From a checkpoint of a small transformer trained on Wikipedia: 12 layers, MLP 448 SwiGLU.
Each number is 200 + 20 x the weight over the matrix's rms, rounded and kept within 0 to 999. Layers, rows and columns count from 0.

# gate: layer 9 MLP gate, 448x160, rms 0.0827, rows 192-206, columns 0-159
# up: layer 9 MLP up, 448x160, rms 0.0858, rows 192-205, columns 0-159
# down: layer 9 MLP down (transposed), 448x160, rms 0.0757, rows 192-205, columns 0-159
gate192,212,203,203,215,233,199,201,187,173,230,185,208,226,212,186,181,229,204,214,191,191,200,214,184,206,195,190,169,183,184,208,185,193,201,203,193,205,222,174,220,252,184,183,209,187,184,221,194,202,237,220,219,212,188,182,219,227,229,200,213,220,211,189,217,210,193,203,175,215,208,208,206,212,200,212,226,240,193,214,187,213,208,189,197,237,193,192,169,179,195,191,205,182,245,207,206,199,202,204,237,217,178,180,182,179,213,229,160,218,206,206,216,171,171,192,167,236,200,194,191,247,218,192,218,206,210,205,206,188,184,206,196,191,202,229,210,232,206,213,213,226,194,210,196,199,200,226,205,187,157,205,201,196,193,213,199,223,219,199,189
up192,198,195,212,196,228,176,207,207,209,171,172,192,204,202,179,189,221,204,194,223,196,199,192,161,171,237,191,193,202,172,210,230,215,209,202,202,226,203,207,220,196,211,187,190,200,202,205,215,243,207,188,205,202,209,198,169,197,194,181,223,137,206,230,204,197,204,175,193,214,181,214,202,170,183,228,206,188,217,238,202,192,191,186,202,214,226,228,207,199,190,185,211,191,186,224,177,230,223,201,199,171,202,203,208,225,207,203,206,188,206,168,243,202,220,173,197,197,212,211,206,189,210,195,214,190,183,189,193,165,189,218,204,200,215,188,231,158,201,200,191,214,201,164,191,207,211,211,186,191,203,209,203,218,198,226,208,203,187,198,176
down192,190,189,223,211,201,222,199,182,188,236,197,187,216,211,225,181,200,194,202,193,202,184,205,210,202,191,203,186,210,210,198,176,172,212,165,199,183,206,206,189,172,189,214,218,191,206,212,211,179,190,244,188,200,183,172,235,196,213,199,161,241,217,217,212,187,199,212,207,233,207,200,199,180,158,173,212,221,187,198,169,200,210,193,221,182,186,208,207,182,209,184,187,202,204,186,208,194,187,209,181,193,195,197,203,179,188,228,214,201,199,215,191,185,188,198,216,225,232,202,201,216,178,202,194,209,198,212,243,209,212,197,197,216,198,243,184,190,201,197,192,192,206,225,188,208,217,192,205,175,179,188,175,188,198,196,247,229,186,180,183
gate193,192,222,215,196,228,187,183,245,199,209,199,206,170,217,191,172,224,173,229,185,181,174,176,200,203,182,208,213,221,177,153,227,210,187,229,229,190,234,190,166,162,204,177,154,180,152,182,174,183,216,185,194,162,203,216,148,203,173,211,203,223,162,180,221,220,194,216,211,185,201,236,208,198,198,181,166,193,185,190,179,181,199,216,228,175,221,220,208,199,186,172,200,153,157,186,230,206,227,205,175,201,177,229,186,170,212,207,207,215,243,217,174,185,207,213,179,194,206,174,184,202,209,185,205,204,166,223,211,180,181,239,189,243,164,187,200,193,246,187,207,229,202,198,222,197,188,174,214,194,205,186,188,197,209,207,220,193,240,216,177
up193,192,194,224,189,185,200,205,194,200,190,210,184,208,204,210,194,178,176,218,195,214,183,175,181,165,172,221,211,237,199,208,220,197,177,220,193,210,213,199,213,210,203,240,195,170,211,203,178,180,217,173,214,199,208,195,168,183,182,198,180,187,206,203,179,193,182,162,228,180,232,206,218,190,208,207,206,188,159,190,163,207,235,194,256,159,202,196,213,223,191,207,192,203,219,253,237,203,186,203,227,244,216,185,187,196,147,216,245,233,173,193,179,159,201,187,212,181,186,205,154,194,186,230,151,188,220,188,218,211,201,229,244,205,221,169,202,214,242,193,214,173,175,188,192,212,191,235,184,203,227,186,227,197,182,209,237,199,165,234,186
down193,194,190,201,208,187,181,192,189,210,217,222,227,182,222,200,210,198,125,198,179,174,207,201,181,200,189,189,237,162,187,136,216,220,202,213,180,211,209,192,182,185,170,192,193,146,196,173,169,197,209,204,211,172,149,202,213,219,187,164,224,227,175,221,195,213,224,238,199,197,247,239,217,216,171,233,215,207,209,207,207,227,206,178,231,205,222,183,173,203,217,198,198,208,198,226,192,169,260,216,182,238,212,205,202,196,185,200,199,209,191,214,209,203,202,210,163,207,206,201,162,214,194,222,205,211,176,193,202,230,166,191,205,189,189,187,201,200,220,217,208,242,180,204,229,172,219,209,191,194,231,207,197,140,214,233,201,213,216,171,138
gate194,222,202,180,223,204,198,204,183,204,183,168,170,196,129,223,196,176,201,168,210,220,163,222,217,195,220,213,176,171,172,210,196,199,196,201,193,200,172,214,196,185,239,165,173,214,156,236,178,192,222,224,171,181,211,209,154,187,232,189,226,207,200,224,158,191,201,222,181,175,206,208,175,185,229,173,170,223,168,168,188,196,204,231,219,212,212,190,211,216,208,172,207,203,210,222,191,185,203,199,164,180,202,209,188,207,199,221,219,200,209,219,194,185,194,193,213,193,205,206,166,226,181,212,208,192,186,203,189,220,184,199,198,183,186,210,189,189,213,193,219,231,201,183,197,217,211,194,209,192,227,216,206,195,223,213,207,190,187,226,192
up194,248,192,198,240,188,216,213,163,192,189,189,171,208,179,176,213,204,191,179,181,237,201,197,196,223,214,206,173,181,159,193,200,168,213,190,172,188,204,175,185,188,191,196,174,239,166,215,195,181,189,171,209,220,156,208,212,202,203,200,239,196,210,204,179,196,201,217,196,170,212,197,193,229,238,194,195,177,186,176,182,205,183,191,201,227,203,166,207,222,199,179,189,194,208,162,196,203,229,195,189,190,229,204,211,182,186,225,211,204,224,179,188,229,224,199,181,212,250,195,178,210,189,222,215,223,212,184,197,212,184,192,220,165,206,209,198,178,225,182,210,218,207,192,213,209,184,188,250,208,190,234,200,185,244,215,180,197,205,220,217
down194,195,216,187,202,215,205,186,201,195,181,188,210,183,196,202,180,221,191,175,184,249,188,184,207,211,213,191,189,223,233,192,220,197,208,196,198,202,196,176,206,283,177,216,214,198,194,187,203,194,218,203,177,212,238,190,223,211,211,194,215,207,190,217,233,218,181,197,201,201,227,212,205,180,174,192,189,197,230,205,204,206,166,197,199,214,194,219,224,198,178,215,226,211,180,207,208,216,197,177,208,223,197,183,193,247,197,196,191,186,212,187,197,180,192,204,187,178,177,219,243,223,212,218,168,180,178,227,200,194,196,201,197,194,195,203,198,180,197,208,179,196,200,183,192,219,193,198,191,231,189,169,186,244,217,212,192,205,185,186,205
gate195,190,195,178,213,227,173,203,213,177,198,205,176,160,200,233,211,187,214,235,223,179,184,199,167,208,189,180,191,187,187,215,186,182,187,196,181,202,196,244,222,207,219,240,173,191,226,187,199,201,208,213,181,179,220,212,179,218,197,153,185,224,192,211,185,199,207,194,192,247,198,214,228,209,210,188,164,191,218,188,201,212,242,220,140,167,182,202,238,213,227,182,184,191,238,198,215,195,231,233,229,210,216,233,216,185,204,173,191,193,216,195,196,207,209,185,205,208,211,212,199,200,217,119,166,210,182,200,204,190,210,216,181,193,216,187,238,181,165,227,203,181,193,211,196,197,241,205,210,200,195,198,191,193,198,169,172,204,176,209,215
up195,183,212,192,218,222,229,173,176,196,161,213,211,235,181,194,207,201,187,174,167,203,201,196,211,203,192,210,176,204,180,179,225,189,202,192,199,162,224,197,187,186,199,200,239,201,195,186,219,209,161,193,216,191,189,183,184,196,200,216,202,183,183,192,191,184,198,196,178,199,185,201,175,258,189,219,211,210,191,228,226,190,187,177,219,221,201,214,197,209,177,208,202,190,221,175,178,204,205,180,212,202,192,191,207,203,220,221,159,172,194,204,212,190,213,168,183,166,188,213,247,192,246,209,211,227,207,226,202,206,150,206,222,241,189,221,250,196,231,159,231,179,225,217,188,168,170,185,191,171,203,188,177,191,205,189,228,208,224,230,222
down195,228,204,220,227,215,188,213,181,201,249,218,195,185,202,206,196,187,241,205,207,216,202,230,175,195,176,178,196,187,197,199,191,186,197,179,196,212,192,221,187,275,222,222,175,228,197,189,176,178,201,201,217,199,205,210,171,185,221,184,174,225,225,219,197,239,187,210,210,214,218,225,212,205,197,183,187,191,205,191,186,245,204,183,205,168,167,215,219,210,229,174,192,223,210,234,209,179,201,214,204,192,195,194,204,209,211,209,189,203,173,197,174,216,171,186,220,247,214,179,185,213,226,161,194,247,207,210,223,186,225,209,145,190,252,194,202,182,150,238,170,205,182,220,208,216,225,190,213,215,191,192,221,207,194,215,185,206,206,257,195
gate196,191,236,197,189,188,202,190,217,191,178,195,201,189,197,203,192,193,179,195,228,240,186,210,192,221,205,186,178,169,220,205,196,196,192,195,211,210,180,210,225,203,230,212,205,192,209,204,178,204,198,197,212,178,208,201,236,155,206,212,220,142,202,196,196,184,196,194,206,184,211,194,189,190,253,181,172,204,205,202,183,185,198,202,194,220,188,188,176,191,186,188,159,203,216,225,185,228,204,216,201,170,217,203,180,217,206,220,242,183,163,179,211,191,233,180,181,194,173,185,194,220,263,200,195,231,196,225,205,176,198,216,194,214,217,167,153,181,204,215,212,231,182,214,209,170,209,202,157,184,202,198,219,199,220,211,192,192,209,186,209
up196,212,172,183,215,222,187,211,188,213,175,174,212,213,188,171,191,185,211,216,200,196,192,196,207,181,196,225,218,200,172,174,175,202,212,148,207,194,210,189,169,202,194,204,200,187,224,193,203,258,230,204,168,190,214,191,207,213,211,167,222,216,237,192,208,196,212,187,190,204,189,213,188,232,202,235,189,219,195,207,177,178,172,200,202,199,205,195,194,167,165,191,200,191,172,159,222,201,203,192,200,205,212,214,210,196,188,185,189,215,168,181,214,236,205,220,189,213,199,211,165,200,208,226,168,206,183,211,194,172,200,214,183,185,190,179,215,201,205,168,188,260,219,201,196,206,196,223,254,192,214,198,207,197,204,181,187,204,213,231,156
down196,220,217,187,190,209,178,183,180,209,192,197,213,220,203,184,180,193,205,198,204,200,189,193,206,190,208,186,194,153,180,189,199,146,195,207,197,242,219,174,195,173,240,213,159,195,194,196,215,170,194,201,196,212,164,199,214,213,211,236,201,183,158,200,181,211,185,204,200,194,190,191,222,194,195,206,202,215,241,187,216,199,179,226,162,233,197,170,183,224,204,204,181,222,212,218,245,193,220,190,236,197,219,211,210,189,223,203,235,197,177,197,207,221,151,189,202,189,205,179,224,227,209,194,177,236,185,190,189,161,187,206,206,180,201,232,199,219,203,189,195,219,180,196,176,161,224,191,188,170,198,204,196,188,207,237,162,188,200,201,229
gate197,206,178,180,208,193,198,227,170,200,188,207,189,173,241,175,184,195,219,208,217,190,206,150,174,180,170,190,175,203,167,186,208,204,170,164,216,182,186,206,233,196,163,192,156,238,194,231,195,208,193,204,218,181,182,207,195,200,165,169,210,161,214,171,188,185,199,147,221,211,164,201,214,198,198,210,240,202,171,236,163,186,218,211,181,203,210,216,184,180,220,172,156,197,214,213,229,242,209,227,222,202,204,227,213,180,196,204,193,159,163,190,187,223,190,192,170,210,203,208,218,184,196,188,176,164,189,193,206,176,204,186,232,219,204,203,207,217,216,185,192,177,271,214,207,207,195,215,210,183,166,165,167,209,209,228,162,200,188,199,171
up197,242,227,186,204,239,239,225,195,206,212,195,182,217,208,231,253,181,176,171,193,174,203,205,162,175,226,205,222,183,215,210,205,206,215,231,193,176,232,203,229,205,239,208,202,201,210,203,204,179,249,161,198,191,200,157,195,196,174,204,206,207,197,235,298,221,200,169,222,176,184,208,196,206,205,222,161,188,214,168,198,194,209,221,199,213,196,176,218,188,195,209,207,204,164,194,192,217,194,202,185,196,230,196,230,214,220,146,204,181,181,200,191,210,182,215,175,208,201,203,213,236,204,222,199,226,229,189,244,187,176,180,167,233,188,167,232,186,166,228,185,184,199,202,172,172,212,193,244,188,189,196,224,228,230,218,193,182,169,228,210
down197,206,194,204,174,206,240,209,211,192,205,226,183,214,179,187,209,241,215,199,193,205,219,190,207,199,246,171,176,191,252,188,207,217,169,249,195,221,236,215,180,192,174,213,189,218,194,200,175,208,188,205,177,186,211,206,207,253,213,204,190,214,172,206,209,165,193,219,187,140,241,221,241,200,202,208,189,209,219,184,188,228,190,196,199,207,192,203,229,202,206,198,186,207,215,208,217,211,214,201,212,225,187,191,168,224,195,148,240,227,218,170,188,223,233,204,190,175,209,186,237,269,194,225,204,163,181,189,209,199,196,192,213,174,178,181,220,198,157,213,207,219,206,219,224,166,177,178,201,220,203,164,226,226,177,207,181,197,148,205,187
gate198,212,206,237,211,213,235,209,178,201,190,202,181,183,210,174,207,228,175,176,192,202,186,190,161,198,232,200,198,191,155,209,197,180,203,224,200,232,192,199,205,206,229,208,188,213,196,215,225,206,230,177,182,184,198,222,177,224,198,255,228,229,176,192,236,187,195,222,181,219,183,217,171,178,176,198,188,192,190,189,237,188,181,219,189,221,202,229,236,204,188,183,207,205,224,208,191,218,208,249,208,219,173,221,186,182,207,160,214,218,190,183,186,197,229,170,165,183,194,219,217,204,205,210,184,191,183,225,207,213,215,219,210,217,202,156,240,190,205,191,181,171,210,190,252,223,215,194,213,211,228,232,217,222,178,213,187,201,200,183,215
up198,262,169,227,166,228,202,193,193,200,216,218,191,203,196,176,224,219,190,204,235,199,206,218,172,198,184,212,185,206,179,179,199,206,213,178,221,190,227,216,237,181,183,175,209,163,194,260,234,206,197,174,189,167,189,231,181,190,202,213,183,210,224,178,185,172,200,174,215,173,198,222,183,187,217,175,198,194,192,191,197,197,206,220,209,204,227,198,198,193,234,184,212,194,183,193,170,189,194,216,206,201,226,218,193,179,195,183,176,212,193,196,219,219,211,199,227,194,218,227,207,207,182,199,194,182,206,197,187,204,200,179,157,191,164,217,183,217,200,204,197,192,190,190,195,171,201,182,172,224,221,205,224,221,217,205,187,203,234,202,227
down198,177,186,186,197,177,231,228,230,175,202,199,216,188,208,192,183,215,219,195,182,165,204,163,231,196,216,162,218,206,217,209,191,203,200,224,207,221,191,193,188,192,166,187,243,188,240,218,192,199,199,203,239,228,189,204,208,223,186,201,168,166,167,169,210,171,182,200,235,211,205,192,218,172,201,193,228,203,179,222,183,198,200,200,177,168,194,221,201,203,208,237,214,186,203,218,250,208,227,204,166,182,216,184,208,190,199,217,208,197,216,216,194,188,192,185,224,191,185,206,173,181,198,193,196,216,214,193,184,201,202,241,210,226,220,235,212,170,202,201,224,208,197,204,228,251,165,194,199,198,164,176,209,174,204,174,231,209,206,216,173
gate199,206,202,250,205,170,233,196,196,230,209,175,231,215,160,234,174,189,243,183,198,197,215,190,169,220,195,225,211,219,195,194,218,199,194,206,200,225,224,193,190,190,170,215,211,173,168,193,192,213,224,205,169,213,179,186,191,202,187,166,190,219,198,184,184,190,211,200,196,217,182,236,232,201,200,182,198,204,173,245,182,170,187,192,208,229,214,202,170,213,232,195,167,235,225,192,228,177,218,200,189,239,155,186,228,164,204,209,205,172,169,175,204,201,218,177,230,200,197,219,171,202,182,193,185,151,181,182,182,165,187,202,237,228,191,184,207,190,187,175,214,204,241,194,178,199,165,208,180,184,207,202,203,183,195,186,170,188,201,176,176
up199,206,196,230,177,209,160,176,223,204,201,245,157,197,264,227,230,167,189,175,195,210,200,187,216,261,218,214,225,176,188,203,183,199,186,211,217,179,149,209,194,210,215,200,156,191,210,183,235,216,212,227,180,163,201,238,194,189,185,223,190,263,175,209,191,199,182,245,177,164,193,197,206,247,199,202,154,187,257,183,196,231,228,208,224,168,175,203,232,210,207,229,193,220,215,175,204,197,233,180,172,179,210,213,214,181,219,199,245,186,224,200,181,223,175,237,183,180,185,269,190,207,205,190,168,181,185,205,205,193,226,201,209,187,190,198,216,193,206,231,156,170,197,222,239,226,238,193,223,252,216,223,223,199,205,166,189,160,196,186,194
down199,186,206,186,184,191,226,182,205,187,188,233,173,243,207,248,190,182,240,212,172,222,211,207,174,230,198,196,209,190,214,184,218,223,195,159,211,209,188,187,243,157,223,190,195,175,197,200,191,211,235,218,220,176,212,176,224,186,183,201,196,203,171,211,193,177,208,205,188,185,211,241,238,214,192,199,245,181,188,199,221,182,200,190,164,178,178,155,173,186,203,193,191,197,200,200,221,184,134,224,203,204,170,227,184,130,196,184,185,197,192,185,204,212,199,237,216,177,196,234,163,226,191,183,206,174,206,167,182,176,185,208,186,195,175,158,256,218,181,182,218,233,209,205,191,201,230,190,202,240,153,206,187,221,194,206,200,210,208,153,152
gate200,219,201,206,215,202,187,189,176,242,221,191,238,159,193,182,194,234,189,195,177,204,212,215,203,184,190,152,211,177,224,215,171,205,208,178,156,194,200,180,205,207,159,216,206,213,185,190,201,187,217,178,221,217,145,226,193,171,234,210,175,167,225,192,191,181,193,162,185,181,187,218,190,181,194,231,208,157,199,199,197,219,207,195,198,192,220,190,187,235,212,216,219,218,186,181,223,203,218,245,225,175,199,213,166,200,176,198,176,199,194,194,235,217,221,201,184,221,175,180,237,181,192,214,190,193,176,162,173,218,188,187,182,216,203,207,203,200,187,195,230,196,175,211,194,180,191,211,161,185,207,214,212,178,195,192,187,196,197,191,184
up200,192,237,219,194,197,212,206,182,198,201,182,176,209,187,183,217,196,179,213,203,214,192,203,216,190,212,206,193,225,212,206,184,229,199,186,192,195,214,188,195,202,188,219,223,178,210,194,222,234,180,191,165,204,231,237,199,186,196,217,225,190,182,202,223,248,245,221,206,190,193,198,202,182,186,181,220,218,176,211,228,209,197,211,187,184,236,206,182,172,197,187,201,221,207,199,189,185,178,213,164,218,213,175,186,203,186,209,206,205,225,204,170,178,226,204,231,207,247,199,197,236,191,189,199,187,160,239,194,201,187,207,199,192,183,213,205,205,190,218,209,193,177,163,195,211,177,197,207,232,201,196,211,210,205,234,206,197,195,164,189
down200,193,216,167,219,180,191,184,213,177,207,211,179,212,222,167,222,207,174,170,207,225,192,185,209,196,200,182,226,186,201,205,206,184,199,241,184,204,194,193,224,189,199,225,194,212,208,211,221,187,198,214,198,201,209,201,210,251,203,206,183,218,171,168,140,212,179,179,180,169,186,226,189,173,196,192,186,240,175,230,233,217,204,211,188,210,215,181,197,169,177,200,217,170,197,189,202,168,221,186,187,195,155,215,212,208,208,188,202,182,168,213,220,163,197,212,208,224,186,194,200,199,199,204,192,165,235,213,225,245,191,201,197,246,191,223,195,177,189,201,206,200,252,203,186,207,201,193,221,221,203,197,203,215,203,194,199,192,177,219,224
gate201,212,196,187,221,210,207,148,213,218,186,209,226,205,176,197,176,205,205,173,205,207,203,176,174,173,225,190,199,233,207,210,205,239,193,226,214,209,206,171,238,193,193,217,216,204,192,214,197,230,178,194,194,188,168,219,208,184,193,214,209,212,197,196,181,218,177,168,173,208,192,184,180,233,176,244,209,213,198,209,218,179,227,186,186,186,198,222,196,233,196,201,231,218,204,220,197,184,199,206,171,214,174,196,189,212,189,183,180,168,193,193,188,178,245,180,198,209,196,240,226,183,211,211,198,199,196,180,207,204,181,163,204,190,192,206,210,223,212,201,212,166,202,224,223,236,186,266,166,201,213,196,199,222,216,212,202,223,186,183,225
up201,215,200,215,183,205,180,185,229,205,193,193,225,164,196,188,176,206,192,215,209,207,173,213,184,245,194,177,204,226,193,233,185,212,186,176,194,195,193,207,192,167,189,205,168,165,183,224,223,227,190,218,209,195,232,178,209,222,194,240,176,232,225,181,148,211,221,179,222,215,197,209,182,177,232,194,201,209,206,235,232,194,205,200,177,190,202,198,195,188,232,255,208,201,224,205,185,193,186,181,177,184,179,195,191,192,221,188,227,203,172,169,205,201,186,221,234,174,181,224,178,224,183,201,192,209,236,162,194,198,167,160,199,198,203,229,177,223,218,214,201,172,211,204,173,207,196,228,196,195,208,195,210,217,196,188,199,172,185,214,191
down201,164,219,202,245,213,212,172,200,241,207,206,198,201,176,213,189,197,216,169,163,212,206,198,212,180,187,201,152,198,266,224,211,196,179,213,194,165,191,181,211,211,225,188,195,236,230,189,171,214,197,185,184,208,222,196,226,197,208,204,209,187,193,194,219,196,194,200,182,249,239,202,178,193,159,210,171,195,206,173,218,196,164,205,199,231,170,249,198,188,178,196,196,207,232,196,189,201,196,217,173,198,187,186,173,208,177,219,184,216,211,202,162,204,220,190,197,182,189,217,229,175,176,156,203,198,200,184,220,233,213,200,217,208,167,195,254,207,174,203,194,183,183,194,199,209,179,227,208,172,206,197,201,223,178,167,185,187,202,221,188
gate202,179,177,214,182,173,212,185,197,210,172,213,190,173,206,214,188,202,231,195,190,185,194,197,196,178,203,229,215,222,209,200,210,133,190,207,211,204,226,211,185,191,205,212,228,202,171,196,195,239,181,168,197,229,176,215,197,173,230,189,159,185,195,217,199,203,197,183,218,195,165,199,230,215,203,201,178,195,143,199,175,176,246,235,177,169,189,174,199,267,235,212,191,195,228,190,176,200,217,197,214,192,218,201,184,204,193,185,209,215,204,198,173,201,228,186,185,230,220,194,188,180,191,206,203,184,210,209,135,209,206,166,195,203,198,215,201,185,185,197,190,185,244,217,224,232,183,171,209,229,170,210,171,171,188,199,194,165,178,207,234
up202,168,181,180,203,219,199,204,218,219,210,171,183,189,220,201,215,211,194,253,223,225,217,214,249,202,200,251,187,196,198,156,213,222,173,189,173,199,177,202,220,189,181,207,166,199,219,208,165,225,200,220,213,161,202,195,168,200,167,174,180,206,191,195,192,176,231,183,188,207,194,212,199,181,243,184,183,154,191,200,215,183,217,191,217,199,147,210,241,210,190,207,196,200,218,220,191,182,193,237,216,166,177,249,174,179,190,227,217,199,197,250,176,206,202,192,178,166,174,169,215,224,185,190,214,147,145,194,209,182,187,188,191,207,177,206,189,249,219,198,173,201,207,201,201,184,206,197,173,201,192,176,184,185,192,205,193,221,209,210,204
down202,198,205,208,214,203,197,214,198,149,181,197,231,225,194,214,220,187,196,159,172,169,200,215,209,217,197,199,184,190,192,202,165,216,182,195,178,187,206,177,220,216,207,188,233,199,220,155,163,152,210,232,163,217,203,229,178,189,221,204,217,210,187,196,211,216,143,218,187,202,160,207,177,206,210,201,216,207,189,227,234,202,177,197,214,184,229,223,178,185,227,207,193,158,218,214,222,204,234,179,186,182,176,201,214,158,160,212,234,173,213,208,237,164,217,213,213,195,149,195,185,180,192,190,197,203,184,235,202,186,180,203,175,199,223,180,187,237,243,188,165,154,168,211,197,203,225,162,204,195,223,207,216,199,179,181,155,192,188,250,203
gate203,241,194,188,177,181,204,186,216,230,150,193,194,215,185,199,199,239,195,169,219,215,232,179,208,193,222,201,171,198,189,159,180,228,177,250,206,176,178,216,191,196,218,201,191,220,245,184,212,205,195,215,200,183,223,207,209,204,182,189,212,199,189,196,234,210,179,198,215,208,192,200,166,210,196,183,202,204,211,215,191,183,229,174,216,246,156,218,199,206,136,199,183,206,188,203,196,208,204,189,210,160,168,206,231,219,196,214,182,169,187,188,217,194,191,221,195,193,201,177,205,189,165,197,173,173,202,227,238,163,158,214,206,198,206,210,202,176,210,207,201,181,233,231,188,184,212,211,187,198,192,161,174,198,204,212,187,238,205,202,188
up203,172,202,189,176,204,195,161,228,179,239,213,198,201,218,206,180,181,199,193,216,224,187,174,252,191,196,191,235,173,182,193,168,179,243,199,181,205,184,185,190,203,183,213,175,207,202,212,180,217,230,215,187,216,193,202,166,186,160,238,197,200,207,226,231,178,240,220,207,181,207,222,201,185,180,206,194,229,176,174,189,202,226,241,182,181,217,227,192,220,209,173,202,188,168,190,189,231,228,212,229,179,204,182,191,179,214,177,201,203,190,189,180,228,208,238,201,191,167,229,205,180,208,177,204,229,206,197,214,191,198,148,192,209,195,229,243,171,202,228,173,225,199,243,226,191,200,186,186,190,196,175,222,209,191,201,215,213,180,202,181
down203,194,181,193,198,190,197,203,173,219,199,157,189,201,219,200,172,191,218,230,185,212,238,184,201,174,217,217,224,246,173,202,169,159,176,224,188,188,220,212,193,217,201,208,205,191,204,222,145,204,221,174,191,225,224,236,174,175,177,197,223,215,207,213,203,183,223,191,163,194,170,189,201,211,202,164,174,208,192,226,234,203,189,186,187,191,219,186,190,178,212,187,193,215,198,234,198,227,211,200,179,230,173,146,198,172,186,189,167,187,212,189,194,194,213,176,201,210,202,162,242,194,207,183,215,206,177,210,208,175,197,242,221,150,208,221,199,194,183,226,201,188,188,221,203,195,208,220,191,196,219,191,207,211,143,205,159,179,174,186,210
gate204,215,178,203,219,217,208,232,172,208,204,175,190,194,216,212,198,226,207,197,202,198,207,195,157,221,191,212,215,183,206,219,184,167,180,199,214,234,195,183,191,222,224,204,215,182,199,200,188,202,207,198,205,218,170,199,211,222,224,159,240,156,197,199,195,197,188,206,178,183,234,234,237,200,182,200,217,168,212,194,214,212,196,197,197,185,170,196,176,184,225,188,187,224,178,210,220,210,229,180,217,237,240,225,229,193,191,234,230,196,165,217,176,212,224,206,211,249,217,220,190,185,234,204,188,193,206,190,179,190,225,176,244,250,231,189,214,221,198,208,169,214,255,155,182,203,191,167,216,167,186,208,203,228,181,221,170,211,186,214,188
up204,201,222,168,250,199,196,204,183,202,188,208,205,196,218,197,191,187,167,212,162,188,189,202,201,197,191,153,207,207,153,184,212,215,211,240,212,209,209,205,215,225,171,211,197,203,202,209,176,182,216,197,240,197,220,187,213,213,207,192,197,218,200,199,192,172,194,206,203,191,189,164,190,172,206,196,205,186,199,227,193,238,218,222,213,204,189,209,218,195,200,222,189,200,191,155,201,198,159,179,164,181,211,171,199,226,235,221,213,174,206,177,189,217,231,219,223,211,193,190,181,192,161,223,196,187,199,212,210,203,217,191,204,183,171,213,170,190,209,195,188,210,193,200,207,207,203,221,200,197,200,180,182,219,196,210,203,182,179,218,207
down204,176,183,196,197,174,177,210,191,211,198,204,173,198,211,176,229,200,187,134,219,197,223,161,226,213,210,226,161,211,192,189,183,171,178,193,196,181,185,192,200,162,178,220,232,212,205,195,217,222,193,221,190,209,183,196,220,210,203,220,209,192,213,212,199,228,197,198,228,220,227,233,177,222,151,207,186,163,232,182,220,191,211,192,209,194,196,208,203,196,199,169,194,200,238,218,231,168,207,160,224,216,205,228,202,167,182,237,219,200,190,210,174,209,179,191,217,218,197,206,212,213,210,170,192,207,226,213,193,193,189,195,192,201,212,197,212,225,202,196,199,167,190,212,213,178,174,231,189,234,220,184,206,216,204,189,187,222,208,199,201
gate205,190,204,211,217,207,205,201,210,190,167,197,203,211,230,223,206,193,205,214,203,223,197,203,225,228,205,187,204,213,211,202,226,214,209,192,194,198,193,209,213,219,193,196,208,211,196,175,180,239,204,193,193,203,203,187,169,177,206,202,205,226,176,182,188,175,227,217,207,176,201,183,218,227,181,200,218,221,159,185,170,216,196,221,203,202,202,175,189,179,208,209,187,209,221,193,254,232,200,188,200,204,214,203,208,210,206,204,216,238,212,184,209,156,199,191,179,216,215,171,212,172,196,212,193,187,185,186,163,161,231,204,196,189,218,183,195,226,201,165,227,183,198,252,232,200,213,180,208,192,174,206,188,219,206,219,210,176,254,209,191
up205,198,242,210,175,176,229,188,192,191,166,204,227,174,228,194,185,195,208,179,194,221,189,181,219,202,213,185,211,168,175,198,200,220,210,205,211,198,178,172,211,206,184,137,206,217,182,226,227,238,186,191,200,211,213,223,187,198,178,192,183,229,221,183,207,208,193,221,195,166,177,217,194,174,222,189,219,195,234,192,203,215,189,256,209,212,227,195,210,211,201,201,202,212,187,182,210,227,188,183,215,170,204,241,213,196,188,157,188,207,195,173,183,186,231,225,213,204,227,202,179,228,196,209,204,204,210,187,221,168,171,233,189,201,196,208,192,174,191,184,233,215,204,193,186,199,200,189,179,212,235,215,211,223,188,203,199,162,193,185,199
down205,187,185,221,212,236,199,216,193,212,229,215,173,222,220,203,194,205,197,221,151,200,182,208,201,208,209,207,203,207,215,204,208,206,196,177,194,197,187,232,200,282,209,193,188,195,179,204,225,196,212,203,210,194,167,216,174,209,188,193,220,221,214,216,211,217,219,201,161,203,233,212,221,188,244,197,232,192,203,198,218,235,196,175,196,227,208,184,195,184,214,184,195,225,204,223,158,177,219,229,179,212,189,220,227,168,232,189,200,164,208,203,213,196,247,162,213,207,201,198,192,208,191,211,216,186,181,212,173,215,229,194,193,198,219,198,218,212,225,222,200,187,155,187,217,214,226,197,203,185,165,181,221,209,183,209,171,192,240,197,169
gate206,239,217,176,215,152,206,216,156,247,227,208,201,208,203,203,189,185,203,207,168,182,184,213,210,197,221,171,185,183,220,198,211,169,210,211,202,211,197,188,182,212,217,210,200,193,199,216,209,157,204,212,190,227,197,209,201,186,219,214,203,230,254,190,181,213,164,214,189,211,197,224,192,220,236,207,181,174,209,182,218,207,179,200,178,222,199,177,220,229,210,199,196,220,190,163,215,166,210,197,216,241,195,224,186,193,193,208,179,185,209,185,206,235,194,210,160,221,185,199,179,197,235,215,190,201,196,172,190,209,179,193,259,170,218,235,214,216,200,222,191,200,231,213,206,210,205,192,196,177,208,216,213,171,196,167,168,200,227,219,197